python train.py --hidden_size=512 --num_attention_heads=8 --intermediate_size=1344 --vocab_size=15958 --rope_fraction=0.5 --tie_word_embeddings=false --init_std_qkv=0.0151 --init_std_o=0.0 --weight_decay=0.61 --decay_fraction=0.861 --max_seq_len=512 --doc_mask=true --max_steps=5114 --dataset="wikipedia_en"
Each number is 50 + 15 x the weight over its row's rms, rounded and kept within 0 to 99. Layers, rows and columns count from 0. The size before them is the row's rms in percent of the matrix's.

# layer 4 MLP gate, 1344x512, rms 0.0234, rows 143-169, columns 0-255
099:46 38 51 30 45 82 71 43 47 59 42 48 56 37 42 45 37 44 67 73 59 63 29 65 59 43 44 41 41 42 51 74 81 47 45 58 61 83 47 87 25 43 38 48 49 62 41 33 51 48 73 56 37 22 57 49 63 36 56 46 30 27 58 74 68 65 46 33 53 45 69 54 44 82 57 68 55 65 37 27 73 80 10 63 52 60 54 36 17 32 72 40 54 51 54 68 50 44 42 44 62 62 30 52 51 58 20 62 54 54 42 59 56 36 52 31 45 42 79 62 56 51 39 72 51 18 24 76 37 56 58 41 59 48 66 87 55 64 31 39 44 31 30 56 60 43 49 35 35 49 29 23 61 54 28 67 14 68 47 47 54 53 46 35 36 59 46 32 59 56 54 54 36 21 49 54 41 57 69 30 24 43 44 40 65 54 52 37 66 51 47 50 41 49 54 58 59 63 70 55 66 94 57 57 49 39 50 45 38 97 52 24 53 56 60 25 22 44 78 55 40 32 37 67 29 47 66 55 69 15 62 36 43 54 65 38 57 51 26 31 60 37 33 45 52 58 61 84 75 57 31 38 35 68 59 49
107:52 45 49 37 78 64 79 39 34 42 50 50 40 48 46 74 60 61 39 37 34 69 47 57 31 39 40 50 70 68 30 18 51 47 64 55 36 57 32 46 54 47 62 40 41 29 19 48 29 68 50 53 64 63 35 65 44 62 70 45 47 33 41 50 41 77 58 42 69 62 39 26 56 39 26 51 35 14 66 51 44 57 32 50 43 31 35 52 20 27 49 81 64 45 34 69 38 24 47 38 47 46 43 33 16 52 27 53 57 56 58 42 49 26 72 37 61 25 99 34 64 46 59 50 30 55 38 19 69 58 18 40 49 64 72 61 64 49 53 67 55 60 55 30 47 70 70 35 60 56 61 49 58 48 54 44 38 47 55 34 33 59 46 21 51 79 39 50 36 55 42 51 45 50 51 60 42 43 63 28 53 84 77 43 48 50 34 71 56 67 54 40 42 29 37 48 40 37 62 78 79 83 59 68 47 37 27 43 57 43 85 56 37 49 29 59 39 51 66 62 45 38 45 47 89 38 61 44 42 50 65 52 54 21 70 63 18 61 57 43 50 45 48 47 68 53 26 47 43 49 54 50 47 60 38 71
104:34 25 51 52 53 52 46 56 72 65 27 28 60 81 51 67 57 75 58 45 48 41 69 30 48 72 71 49 66 32 31 34 41 44 55 58 72 59 37 53 07 20 36 33 43 65 45 49 50 60 49 83 26 49 40 33 51 45 54 42 39 54 38 69 57 34 48 72 78 52 72 47 55 45 37 53 79 53 46 56 36 51 51 40 53 45 54 66 42 57 37 38 50 29 72 43 52 46 47 38 58 58 52 52 75 41 44 79 43 51 61 72 64 57 57 47 62 55 88 78 41 14 57 60 47 52 40 50 24 52 54 63 45 45 74 61 57 38 50 78 63 45 29 44 48 45 44 45 61 68 63 16 42 40 60 43 52 35 26 65 29 29 55 78 46 53 35 48 45 41 52 58 62 77 64 67 42 55 59 17 22 61 36 49 67 39 52 61 59 27 57 66 34 34 61 54 59 62 58 51 56 70 59 68 45 40 52 37 40 34 57 30 78 60 46 60 52 29 46 69 21 35 40 43 36 68 86 64 62 80 58 56 54 41 54 51 40 42 61 66 48 62 37 27 58 42 53 27 53 66 50 31 36 60 31 61
101:43 43 81 63 46 81 49 64 56 41 37 41 21 41 46 62 78 26 44 41 77 34 59 54 11 60 33 52 59 49 33 23 40 56 28 49 46 32 57 73 70 58 54 43 54 48 39 37 24 63 31 51 55 71 36 56 78 59 61 50 73 70 55 54 62 31 56 42 41 56 44 41 58 83 68 63 61 65 40 66 69 59 38 58 51 59 43 49 61 34 55 38 65 26 36 37 52 40 58 59 41 13 56 61 53 46 27 53 20 42 62 35 32 54 51 36 55 36 39 59 38 34 61 61 32 42 39 75 41 28 13 45 27 57 59 52 47 56 32 66 74 57 64 22 42 59 54 57 55 64 56 41 30 64 55 36 27 42 55 38 14 61 48 24 37 66 56 16 70 87 71 46 48 39 35 39 61 37 24 54 53 23 47 38 41 14 54 53 44 73 29 56 60 51 58 35 51 45 47 59 51 40 71 81 35 54 52 32 60 56 57 56 24 74 86 36 53 42 33 48 48 66 74 69 69 63 37 46 60 41 64 60 35 54 36 67 32 68 40 29 45 36 48 59 70 28 66 72 53 67 48 57 27 73 36 64
106:36 85 40 45 53 53 49 21 46 86 65 35 34 58 37 74 58 61 52 56 45 43 52 41 67 55 27 34 23 45 70 61 53 45 67 56 66 60 60 63 45 55 96 57 38 50 17 43 59 38 66 44 41 42 81 35 62 34 56 50 45 43 67 45 57 67 34 56 53 62 67 62 73 49 46 54 55 23 33 42 43 60 43 59 51 57 72 43 36 32 39 49 41 21 54 27 53 51 18 45 64 43 62 35 39 29 29 68 51 50 47 82 53 55 69 11 35 53 74 58 67 57 31 43 44 65 35 62 37 17 63 56 72 57 73 79 42 43 61 60 38 28 52 33 37 48 47 34 76 60 49 54 42 42 45 13 63 68 70 54 47 42 47 52 66 44 61 23 52 67 72 15 64 41 48 54 59 55 66 35 42 28 55 61 43 51 55 48 63 61 45 31 24 34 61 40 52 59 80 81 66 54 25 49 77 59 68 20 32 73 64 58 42 38 61 33 59 30 67 69 74 35 18 59 32 13 47 32 74 49 78 63 42 62 43 41 57 54 69 35 45 43 35 49 58 46 54 35 57 35 72 30 43 64 46 36
097:42 30 53 65 39 51 55 61 58 41 68 62 56 62 53 32 74 40 48 53 57 48 71 39 74 61 22 29 75 45 63 98 64 69 28 37 41 82 61 48 49 67 60 25 47 58 36 33 34 45 72 49 29 65 45 74 63 68 75 38 58 49 24 43 70 45 47 35 54 50 23 41 57 69 39 50 33 35 63 45 28 55 74 55 47 31 59 62 43 49 50 56 46 26 55 49 45 31 70 28 75 49 71 57 51 79 41 43 65 35 49 31 58 76 62 46 66 57 73 53 36 21 49 49 48 49 33 51 73 79 28 56 46 57 51 69 56 25 49 46 52 44 34 85 40 48 40 31 63 53 35 52 67 50 55 35 43 50 43 58 33 72 56 58 57 39 49 50 71 63 47 49 25 45 48 54 06 62 39 35 38 47 46 04 49 44 36 56 60 42 35 26 68 77 40 57 65 43 39 27 53 56 61 65 61 43 80 14 13 52 29 51 41 56 44 42 57 36 40 62 71 15 45 70 57 35 29 51 60 28 45 49 81 71 62 40 23 45 38 51 51 55 39 45 78 56 66 41 43 72 51 32 43 50 50 42
109:53 64 28 55 71 49 71 57 32 51 39 45 11 81 65 52 36 72 36 28 57 63 58 37 49 58 55 54 54 32 38 41 55 54 70 68 53 48 42 43 42 46 48 55 52 87 39 31 32 63 56 42 68 52 40 47 41 51 66 56 59 39 66 53 38 66 36 49 50 62 72 30 52 38 68 58 72 51 52 91 40 60 60 45 29 30 52 17 36 39 33 52 43 44 38 63 64 50 69 57 62 57 51 53 64 63 58 51 83 72 42 44 45 49 40 45 61 52 60 74 59 47 39 59 32 46 25 51 54 24 41 68 48 58 58 65 63 72 54 73 67 51 61 46 54 75 41 39 44 66 62 37 65 56 53 59 67 71 12 50 16 38 49 49 25 55 40 67 70 55 60 30 55 41 69 44 45 40 31 38 69 63 60 45 71 47 53 47 67 39 41 95 51 64 72 32 17 53 48 23 67 59 40 46 33 33 21 62 70 27 70 87 29 62 43 29 48 70 62 55 67 59 76 73 58 51 65 57 54 27 57 34 61 68 61 71 39 40 72 70 57 30 38 48 50 41 19 69 35 51 53 25 45 47 43 52
104:21 78 58 52 39 40 55 37 51 46 50 52 33 56 50 54 49 44 50 41 41 39 50 44 71 47 36 26 69 33 56 41 26 71 39 24 58 49 41 54 52 36 53 50 64 53 35 65 41 68 61 61 31 54 24 65 25 40 43 77 83 67 80 48 67 67 49 56 61 42 48 52 77 38 46 57 62 33 50 77 78 55 42 29 81 55 80 44 24 07 58 61 69 64 80 41 66 85 53 72 41 35 17 60 39 42 41 41 53 33 64 38 60 75 46 49 30 54 45 50 55 57 54 62 48 66 37 65 33 32 21 68 37 50 42 50 58 53 41 26 64 62 68 78 66 51 51 64 48 67 74 49 41 58 56 43 19 38 47 64 27 64 57 42 30 41 77 45 81 47 51 68 45 48 51 40 69 77 63 49 34 65 51 64 57 62 58 50 51 44 57 48 51 58 37 49 50 52 65 36 74 61 66 43 69 32 30 42 42 37 51 37 26 53 50 05 61 55 31 47 60 48 47 65 34 39 40 16 52 64 55 63 33 60 60 13 49 55 46 65 38 58 52 60 54 49 42 41 52 50 52 45 36 41 46 38
097:61 39 42 35 70 56 28 40 51 63 86 50 57 93 36 68 70 42 52 43 56 33 60 36 50 79 70 73 43 73 41 60 55 63 67 44 26 50 42 59 33 57 57 43 36 40 60 55 48 45 45 44 51 13 76 22 61 48 68 72 34 46 52 37 62 13 26 22 60 65 46 33 22 71 47 77 42 44 71 55 70 40 29 55 33 87 60 18 38 50 47 49 76 59 48 51 56 39 47 34 47 42 47 64 62 50 39 33 43 34 38 54 50 60 73 49 73 74 65 32 76 55 60 40 41 41 44 50 30 31 10 22 37 52 54 61 61 26 56 39 69 39 67 29 53 60 57 63 95 45 62 62 45 65 27 20 46 42 41 61 43 20 48 59 45 57 62 34 63 55 38 34 39 67 48 65 48 45 74 43 71 75 49 45 91 39 70 33 51 60 60 67 52 57 41 54 56 35 40 58 64 73 09 50 62 29 45 36 53 44 60 33 66 38 39 45 49 08 54 61 49 65 44 55 23 50 48 40 68 70 52 47 65 46 38 63 63 49 74 52 51 66 21 70 36 37 91 42 29 48 77 24 54 54 46 64
096:27 47 43 51 37 54 52 37 19 80 51 61 58 71 29 29 58 24 41 50 59 52 27 29 65 22 59 37 63 80 43 36 48 49 88 60 85 44 52 54 75 70 50 58 78 79 63 39 61 52 40 46 50 40 53 75 83 40 40 60 24 74 16 47 61 71 62 61 40 51 56 39 30 41 27 41 51 54 47 53 64 49 59 33 53 45 29 51 07 22 44 57 38 47 71 43 16 67 30 53 57 37 38 42 50 59 45 41 70 49 37 51 40 85 29 61 20 44 70 63 33 56 59 46 18 41 34 39 36 56 53 43 55 57 29 54 37 47 34 59 75 28 40 32 57 47 48 58 37 74 50 68 55 96 51 35 63 69 29 65 44 42 37 65 32 27 72 60 37 26 68 40 65 41 57 34 38 66 60 40 44 67 54 71 52 37 55 46 49 60 42 39 56 49 60 49 67 52 59 40 53 57 65 46 46 42 55 29 46 47 66 36 36 71 90 51 47 54 57 64 53 56 50 55 52 83 60 84 44 59 66 30 68 74 60 65 86 62 45 44 35 61 54 46 54 36 67 43 36 43 35 56 40 37 27 65
096:27 52 54 45 76 49 38 63 21 42 75 91 76 77 43 71 58 58 56 45 57 59 57 39 64 37 63 42 34 54 59 65 76 53 36 31 39 43 56 58 31 48 78 55 65 19 47 46 23 54 49 61 58 50 72 50 44 39 64 47 26 43 37 41 55 50 24 55 75 56 31 53 57 69 38 63 36 73 52 19 51 74 25 44 44 41 67 59 30 46 68 64 37 41 56 63 48 58 44 48 39 53 32 41 31 64 46 63 59 51 25 56 60 55 44 61 85 33 31 41 41 71 62 46 32 38 32 54 54 62 48 39 48 49 47 75 41 33 77 64 47 46 27 36 58 25 40 56 65 26 58 37 21 75 37 42 49 60 45 29 48 74 71 38 44 39 28 48 34 56 47 41 41 48 78 60 48 61 45 30 37 47 64 45 42 56 48 38 42 28 48 59 59 52 53 37 35 42 63 28 62 40 20 57 28 59 55 39 68 43 50 69 44 59 79 59 52 49 23 46 54 59 46 64 68 71 52 67 67 40 25 46 74 37 62 49 52 55 53 43 10 49 54 59 49 44 60 60 53 60 49 58 66 57 40 72
103:48 33 72 37 60 53 62 52 49 51 78 55 41 53 46 41 57 55 57 45 53 49 80 35 55 18 36 48 61 62 32 52 43 33 44 47 36 57 15 42 61 59 50 73 66 63 53 72 33 62 68 39 42 60 50 60 76 53 62 50 57 45 54 34 67 55 69 54 37 32 79 08 44 64 51 51 33 45 79 59 40 50 47 59 57 33 26 60 41 37 42 38 62 63 42 37 48 51 51 54 15 27 36 49 59 44 37 74 64 39 94 62 40 49 39 59 65 50 51 54 38 56 46 53 32 35 23 50 60 61 45 70 58 72 27 36 45 55 83 59 57 49 56 44 42 51 37 51 36 51 78 32 62 36 39 56 39 53 15 58 33 37 45 64 18 41 46 47 47 75 35 60 45 61 47 28 40 48 41 51 57 57 69 58 75 43 11 37 89 49 38 50 48 23 35 21 54 53 51 50 68 82 88 58 50 47 25 49 52 62 66 39 33 77 64 31 60 32 31 69 67 61 55 30 33 56 54 63 50 47 74 40 67 67 70 54 42 15 32 46 53 47 33 38 51 44 55 79 31 52 42 34 33 43 59 51
097:55 52 26 53 76 59 20 31 60 59 52 55 56 66 32 34 45 48 42 56 40 37 74 48 65 60 26 50 59 36 31 57 45 19 75 41 51 61 52 58 66 44 59 60 62 49 39 57 56 59 63 38 69 54 24 47 44 37 63 34 44 21 77 48 36 35 43 36 59 57 43 32 60 64 36 46 62 49 50 48 59 77 43 68 44 51 35 58 40 33 42 31 38 42 50 43 30 52 52 83 39 53 58 29 34 87 60 48 54 13 31 48 38 49 46 54 29 53 58 54 47 34 63 49 44 50 27 69 31 63 58 86 56 39 49 31 31 57 37 44 64 32 21 46 41 71 24 41 44 28 33 36 65 56 47 24 51 38 47 50 52 32 48 57 29 50 61 71 69 53 50 49 42 55 43 32 45 82 42 79 41 47 51 21 45 69 64 39 51 50 62 68 33 52 47 31 31 90 43 53 74 62 29 51 64 52 57 49 57 41 48 45 67 47 66 50 40 34 54 62 69 39 37 80 63 83 35 34 52 43 42 63 68 34 81 47 44 41 46 65 46 47 44 46 55 08 60 47 78 64 47 28 44 31 32 69
094:72 10 71 46 61 47 44 77 46 47 42 52 50 58 31 87 58 64 42 58 70 74 60 47 49 58 43 54 57 27 24 47 32 44 65 82 50 27 67 31 36 58 49 38 57 34 49 46 32 67 65 35 54 49 57 22 43 42 40 43 46 63 49 50 30 63 56 38 67 76 55 30 66 34 41 52 50 37 36 72 63 53 50 40 53 47 32 45 43 30 36 75 37 46 63 23 59 43 59 55 60 34 38 83 32 49 51 61 55 50 55 40 50 49 68 61 71 31 45 42 19 20 49 53 49 41 45 37 56 43 52 58 62 53 33 52 47 46 65 82 23 32 56 45 27 53 44 46 67 51 28 59 62 31 44 42 49 47 50 62 43 59 52 38 46 54 30 23 61 31 58 56 62 57 33 49 60 54 66 52 41 78 51 24 72 61 34 40 40 73 58 60 44 45 35 04 80 62 22 44 54 52 53 47 40 53 42 49 53 37 57 68 57 32 51 50 36 39 68 52 86 54 62 55 46 36 59 03 70 63 51 49 97 56 52 66 41 74 64 38 28 35 42 60 41 33 60 56 55 43 47 52 59 37 11 69
104:43 41 70 52 56 75 39 65 27 44 54 35 27 37 40 51 56 23 44 46 60 61 64 41 56 34 41 65 42 62 49 63 34 72 60 45 32 47 37 58 60 82 67 39 68 13 69 34 54 72 41 53 57 41 40 75 63 39 55 69 38 53 57 58 58 74 45 54 90 34 36 47 35 71 73 58 73 37 72 31 66 41 52 40 65 48 56 63 46 30 53 45 64 44 56 58 47 64 40 34 84 39 26 63 46 52 17 29 45 32 64 64 77 73 65 46 48 50 60 32 50 45 49 30 32 66 35 19 73 66 37 71 46 40 77 48 36 54 40 81 53 44 50 45 41 41 84 55 46 53 43 74 63 52 34 27 48 61 56 66 60 35 58 44 44 47 44 11 55 47 38 43 40 28 56 61 37 58 56 59 48 60 32 53 65 26 29 53 64 71 40 35 56 57 50 23 69 64 45 65 57 54 51 56 58 33 60 35 61 57 32 44 83 34 41 54 35 66 49 41 62 26 51 46 38 57 76 60 27 46 37 43 37 44 50 50 48 71 63 54 64 48 18 64 56 35 80 86 66 56 79 44 71 62 38 28
089:17 45 32 59 32 51 40 46 43 60 65 89 56 62 48 08 42 45 23 42 70 78 52 25 37 18 49 53 46 39 63 59 55 55 64 53 62 71 60 56 53 43 63 45 61 54 83 47 47 38 51 45 33 55 39 63 44 45 76 46 51 51 40 54 66 44 43 61 66 61 30 63 36 61 58 37 48 64 36 30 57 49 34 38 45 94 59 43 56 79 47 45 35 84 51 43 53 45 46 43 40 70 62 22 54 72 50 23 67 26 48 37 23 62 80 47 33 47 34 58 25 49 59 48 27 35 40 51 54 66 63 17 56 57 31 32 39 44 58 46 44 55 55 57 61 66 46 38 50 32 44 36 43 50 65 51 53 59 36 38 36 63 34 78 44 44 46 43 62 35 14 65 27 58 64 57 81 62 47 41 66 26 40 62 26 28 35 32 64 53 66 36 43 69 33 37 33 73 37 60 54 38 91 42 13 31 61 67 36 60 37 41 53 41 04 53 56 61 51 42 82 57 73 72 38 49 51 63 39 42 56 39 42 40 50 68 37 92 43 35 30 64 60 59 56 62 50 80 59 02 58 65 48 60 49 45
097:25 70 53 51 55 76 66 44 56 52 40 69 46 46 40 40 31 81 58 38 20 64 69 33 66 47 33 52 53 66 54 60 52 56 36 49 54 53 60 54 64 74 52 46 37 32 32 32 31 66 65 73 58 48 46 29 58 31 60 19 39 68 27 39 82 67 55 31 50 37 46 70 55 29 36 60 79 38 50 72 40 33 40 41 38 55 52 41 58 46 27 38 48 28 76 58 33 41 46 45 44 66 83 56 46 82 57 87 59 22 53 54 45 43 50 77 41 64 52 59 29 28 32 51 52 37 43 65 67 65 61 50 51 59 66 58 60 47 56 64 27 62 43 62 71 53 49 56 68 34 36 30 40 38 34 42 48 61 46 62 30 51 69 89 57 38 30 39 70 49 61 35 25 37 64 51 43 66 42 31 55 66 60 68 53 70 46 59 35 60 21 23 53 72 28 59 61 44 58 64 46 64 65 41 48 21 65 71 53 69 60 09 72 38 28 42 43 63 22 31 61 25 41 58 63 79 44 48 54 44 60 37 27 43 62 49 34 43 51 24 47 24 60 30 55 63 54 49 75 44 61 34 54 34 43 40
098:66 44 48 39 52 46 26 24 64 68 38 48 55 36 57 78 39 40 78 29 58 50 51 60 32 51 64 60 57 29 83 74 48 57 37 53 62 48 29 76 65 59 49 68 48 50 33 46 29 51 59 62 72 57 74 27 57 15 44 55 50 49 69 56 55 40 53 35 39 50 47 34 64 33 68 58 69 41 59 43 51 52 37 80 64 65 53 44 42 50 41 68 50 08 47 36 43 19 16 39 66 52 29 57 66 57 49 44 55 36 51 23 50 40 80 52 32 48 51 45 65 25 42 49 40 52 27 85 52 48 63 56 70 52 70 76 37 51 56 38 49 66 33 43 56 54 53 64 50 62 40 69 47 18 25 31 42 55 44 63 34 46 46 33 68 49 60 62 31 32 61 63 57 39 28 78 50 61 58 32 71 56 41 53 80 37 61 72 75 50 49 58 51 31 26 29 35 52 71 74 58 36 47 66 56 44 53 49 49 26 71 38 65 25 43 50 45 60 51 58 61 51 51 65 33 55 48 32 79 35 35 34 82 64 51 76 16 41 37 53 50 56 29 44 35 37 54 68 44 46 58 20 26 60 56 53
091:52 80 77 49 49 30 63 68 56 49 54 38 37 58 48 67 85 60 76 47 79 34 57 65 44 57 32 46 54 49 47 35 64 69 63 50 49 63 71 65 72 69 51 65 90 25 34 51 64 66 70 88 45 59 62 27 24 60 44 37 35 49 40 32 56 33 39 33 36 20 36 78 41 60 38 47 25 35 71 34 47 50 64 27 47 78 38 39 59 61 44 56 72 59 35 28 68 40 46 45 44 52 40 56 54 41 50 60 64 43 39 78 35 49 65 41 47 56 45 22 71 34 74 76 58 33 48 39 63 60 51 53 19 36 28 49 42 70 24 70 53 53 42 50 36 60 49 44 38 81 51 44 65 64 68 44 34 37 68 52 60 52 72 46 70 49 23 57 25 56 62 51 80 42 19 60 49 58 36 68 36 32 39 66 15 22 25 41 56 52 81 55 42 42 36 57 59 42 39 43 40 50 66 50 20 43 47 60 41 52 70 29 53 34 38 59 52 51 51 28 42 55 53 50 62 42 38 56 61 38 38 56 42 58 49 55 67 49 53 55 74 70 53 40 54 29 46 74 52 69 39 56 38 26 63 45
104:37 48 57 41 59 45 36 27 73 41 39 44 49 74 49 64 56 31 37 44 25 43 29 32 48 35 34 60 42 69 65 71 38 31 53 46 68 53 62 68 43 59 48 49 70 56 31 30 42 69 32 46 59 48 69 60 57 47 32 46 39 55 32 39 57 52 42 70 63 78 71 30 57 71 75 91 61 47 38 68 51 41 29 54 37 31 72 61 35 46 33 63 44 37 38 54 63 36 22 77 36 63 41 53 60 41 07 32 63 34 71 49 51 72 41 42 49 83 58 43 56 52 59 34 51 34 35 64 67 67 25 81 56 35 47 39 57 44 25 51 74 30 50 36 53 54 16 48 54 47 78 57 34 61 47 47 61 49 55 66 68 44 56 48 42 66 35 56 50 35 79 38 51 27 41 44 40 63 40 53 64 59 47 40 60 67 40 58 65 47 48 76 52 51 73 50 54 57 59 42 62 56 40 63 44 62 38 39 77 12 22 66 47 34 61 25 56 38 48 58 35 54 34 55 34 45 42 53 55 29 49 61 41 75 63 44 41 38 60 34 52 60 26 32 48 48 53 44 82 29 39 20 34 50 65 33
097:75 70 67 35 58 53 63 72 34 37 32 46 50 31 49 43 89 39 63 67 62 42 34 61 59 46 52 68 59 44 40 62 43 74 47 51 48 36 54 51 49 59 61 41 52 58 50 42 34 65 51 50 61 45 64 43 56 25 49 34 78 39 29 33 46 51 80 35 55 32 18 16 59 66 65 63 41 59 29 50 39 27 17 55 51 35 26 74 53 56 72 54 54 62 28 39 45 32 74 25 56 59 63 43 61 69 35 66 62 63 45 67 61 49 63 44 48 24 46 53 31 53 27 42 41 45 38 46 80 52 42 28 34 71 54 52 48 47 52 80 28 42 84 37 47 42 42 46 28 47 55 42 60 53 59 39 33 57 43 55 38 56 52 44 59 43 61 45 65 66 32 63 44 67 44 49 36 37 37 37 90 67 57 49 30 39 39 50 69 40 60 14 72 58 37 51 29 37 42 71 61 58 64 59 86 42 54 41 72 44 45 32 53 51 53 45 67 44 75 53 36 63 65 38 56 52 53 53 37 78 45 47 38 43 43 54 40 60 57 47 37 06 16 52 18 65 53 65 44 50 50 37 52 46 42 25
098:65 30 59 59 55 50 33 49 56 44 58 55 68 44 53 71 34 33 47 48 44 49 56 27 57 47 86 58 84 60 39 58 27 43 46 53 38 58 49 16 58 60 54 34 68 75 33 57 25 54 45 84 47 45 53 47 43 54 33 54 47 37 38 34 65 35 44 58 26 40 36 38 42 66 39 50 73 41 30 52 40 22 45 60 23 52 64 47 39 28 40 51 37 47 67 48 52 36 54 54 48 65 20 23 35 36 47 44 55 52 60 53 52 74 45 48 56 99 56 51 27 47 55 58 24 41 32 51 35 76 28 43 62 43 34 72 28 28 21 51 63 22 63 28 70 66 77 42 26 24 31 81 39 61 57 57 79 52 65 53 67 70 65 56 44 47 62 28 46 48 79 44 34 20 52 58 33 55 66 28 37 54 38 45 41 38 38 44 68 47 48 70 61 51 57 51 69 32 75 25 62 61 54 80 31 33 37 35 70 51 35 50 60 48 83 47 53 52 65 78 63 59 63 41 42 20 46 65 38 41 66 57 41 47 37 30 53 67 59 43 53 49 58 55 68 44 49 53 37 48 54 40 53 59 12 32
102:47 45 59 64 61 72 39 39 64 51 49 25 52 50 59 57 59 62 77 47 40 58 49 38 55 57 12 34 48 40 58 56 54 58 33 64 18 27 57 62 66 71 54 31 31 55 62 29 49 85 42 53 41 55 19 56 68 68 77 23 83 39 32 23 46 47 51 37 51 88 69 39 69 35 12 62 38 46 47 70 51 64 27 56 77 33 48 52 36 23 27 40 78 72 49 56 42 46 68 39 35 55 47 38 63 63 19 67 68 56 71 27 52 48 43 56 48 67 37 47 13 58 52 49 24 52 27 52 74 49 47 87 42 37 68 59 75 60 38 68 58 63 34 65 62 52 48 49 40 68 46 58 49 49 47 40 47 47 56 35 34 62 62 44 53 39 50 33 27 56 44 33 25 19 27 73 28 84 31 65 41 56 46 39 41 46 54 46 61 45 44 55 34 61 27 60 55 30 28 39 65 67 41 42 82 48 56 27 59 59 39 79 55 65 48 30 42 47 47 53 71 24 46 50 27 37 21 63 53 36 71 36 46 44 39 58 57 70 20 52 27 77 39 72 66 49 37 74 26 72 56 72 44 56 49 47
098:44 48 53 67 61 63 27 56 29 52 33 24 41 57 39 46 63 92 45 61 71 65 67 29 33 47 48 23 60 47 52 62 79 75 44 69 25 50 62 46 35 44 76 48 67 60 51 43 62 33 32 40 59 37 63 46 48 69 55 49 65 44 40 32 25 28 33 50 45 25 60 55 55 12 23 46 54 69 54 70 52 56 42 54 12 52 19 13 52 82 37 53 23 69 53 27 64 47 64 62 42 60 46 39 57 58 49 66 69 62 54 54 26 50 53 59 29 64 37 78 42 30 70 39 33 62 37 66 76 44 23 63 73 40 61 48 51 65 37 52 27 41 60 41 77 77 35 36 53 50 79 48 40 39 69 43 66 50 47 47 44 31 60 54 42 30 49 63 52 51 51 40 45 50 53 58 50 74 38 46 72 44 50 49 44 41 38 37 48 25 44 69 56 58 38 43 56 38 21 53 74 60 51 22 48 50 78 35 50 75 61 48 54 92 32 44 30 56 69 38 79 60 54 63 57 48 85 56 73 61 20 26 63 72 54 73 54 66 57 55 67 66 54 36 43 39 43 45 39 74 47 52 43 61 67 42
103:55 50 75 63 71 27 41 53 46 63 64 31 45 54 56 41 80 50 46 63 61 58 69 41 60 35 83 43 40 40 73 69 36 39 37 40 27 31 42 60 37 31 61 26 42 53 78 28 37 71 53 34 38 57 81 41 41 23 40 36 45 33 52 56 54 48 65 64 40 72 70 52 47 59 41 61 45 50 63 55 54 70 31 71 59 42 79 63 40 41 50 65 20 55 55 16 46 23 43 45 72 31 31 63 96 54 50 42 64 54 46 41 49 77 46 62 55 44 61 40 34 44 12 41 31 64 38 35 69 50 46 50 45 46 65 50 72 53 45 68 40 48 45 59 20 47 39 44 66 58 54 51 54 34 27 68 60 82 64 63 48 40 48 38 63 64 70 54 47 50 56 42 30 30 32 33 48 64 44 56 55 65 42 58 35 46 56 68 51 54 15 63 67 66 38 26 51 45 54 87 59 54 69 48 43 39 46 63 43 72 64 51 37 53 51 23 39 44 43 32 45 47 51 75 45 59 61 36 57 57 42 38 73 68 86 28 31 45 53 42 31 37 29 53 35 59 28 64 59 62 59 54 38 29 32 63
094:35 52 59 50 75 42 49 32 63 46 36 81 46 60 86 47 23 43 30 31 47 37 25 46 56 30 51 34 52 68 51 31 47 36 42 44 40 50 48 44 66 35 52 27 57 57 34 28 65 66 55 66 27 57 55 59 36 22 54 49 08 53 22 55 74 38 43 50 35 48 38 51 64 55 66 53 30 76 57 59 56 10 38 40 24 32 47 27 31 47 35 37 64 54 83 65 64 55 37 75 41 54 55 16 58 86 48 35 55 49 35 55 29 54 49 71 56 64 48 60 45 58 73 60 39 36 25 64 46 41 38 59 37 57 54 49 51 45 50 59 69 33 86 50 33 40 36 80 43 48 63 62 57 85 41 46 72 41 49 39 59 33 54 40 55 46 50 45 28 56 72 60 53 46 61 65 47 69 41 71 61 30 45 43 58 75 57 32 39 64 40 67 66 44 42 40 33 44 36 58 57 66 30 48 41 33 25 62 68 41 37 55 39 44 38 42 61 45 63 75 49 73 61 49 57 49 30 68 54 69 43 47 53 51 37 83 22 73 63 34 33 45 32 28 61 46 44 69 70 31 56 53 51 77 65 50
102:54 69 34 36 38 60 45 52 32 42 50 48 43 48 75 46 89 47 51 55 44 40 42 57 38 42 22 36 73 56 40 51 39 49 68 43 44 27 70 55 79 55 55 46 48 50 78 58 34 79 52 48 67 42 40 60 33 27 45 44 41 56 64 66 41 42 61 42 57 29 61 43 44 38 58 90 69 50 50 76 47 59 11 46 37 47 57 71 26 33 37 29 42 46 36 29 46 52 53 48 62 31 31 47 55 33 70 36 40 55 77 64 53 79 36 48 66 38 46 40 69 40 62 73 37 72 42 74 36 51 54 94 40 51 55 63 64 61 46 53 56 53 51 47 73 60 56 71 74 72 56 51 38 27 55 70 84 59 29 60 40 54 48 51 54 53 56 43 75 44 75 52 33 28 43 58 32 38 34 35 43 50 52 65 56 45 70 20 40 41 34 72 28 35 66 62 47 47 39 25 76 58 36 35 63 30 58 66 71 34 44 46 53 41 37 17 57 26 47 53 41 40 61 59 51 41 32 27 53 62 39 52 50 70 50 75 67 48 72 52 46 50 36 48 53 35 54 27 57 81 60 33 49 34 63 29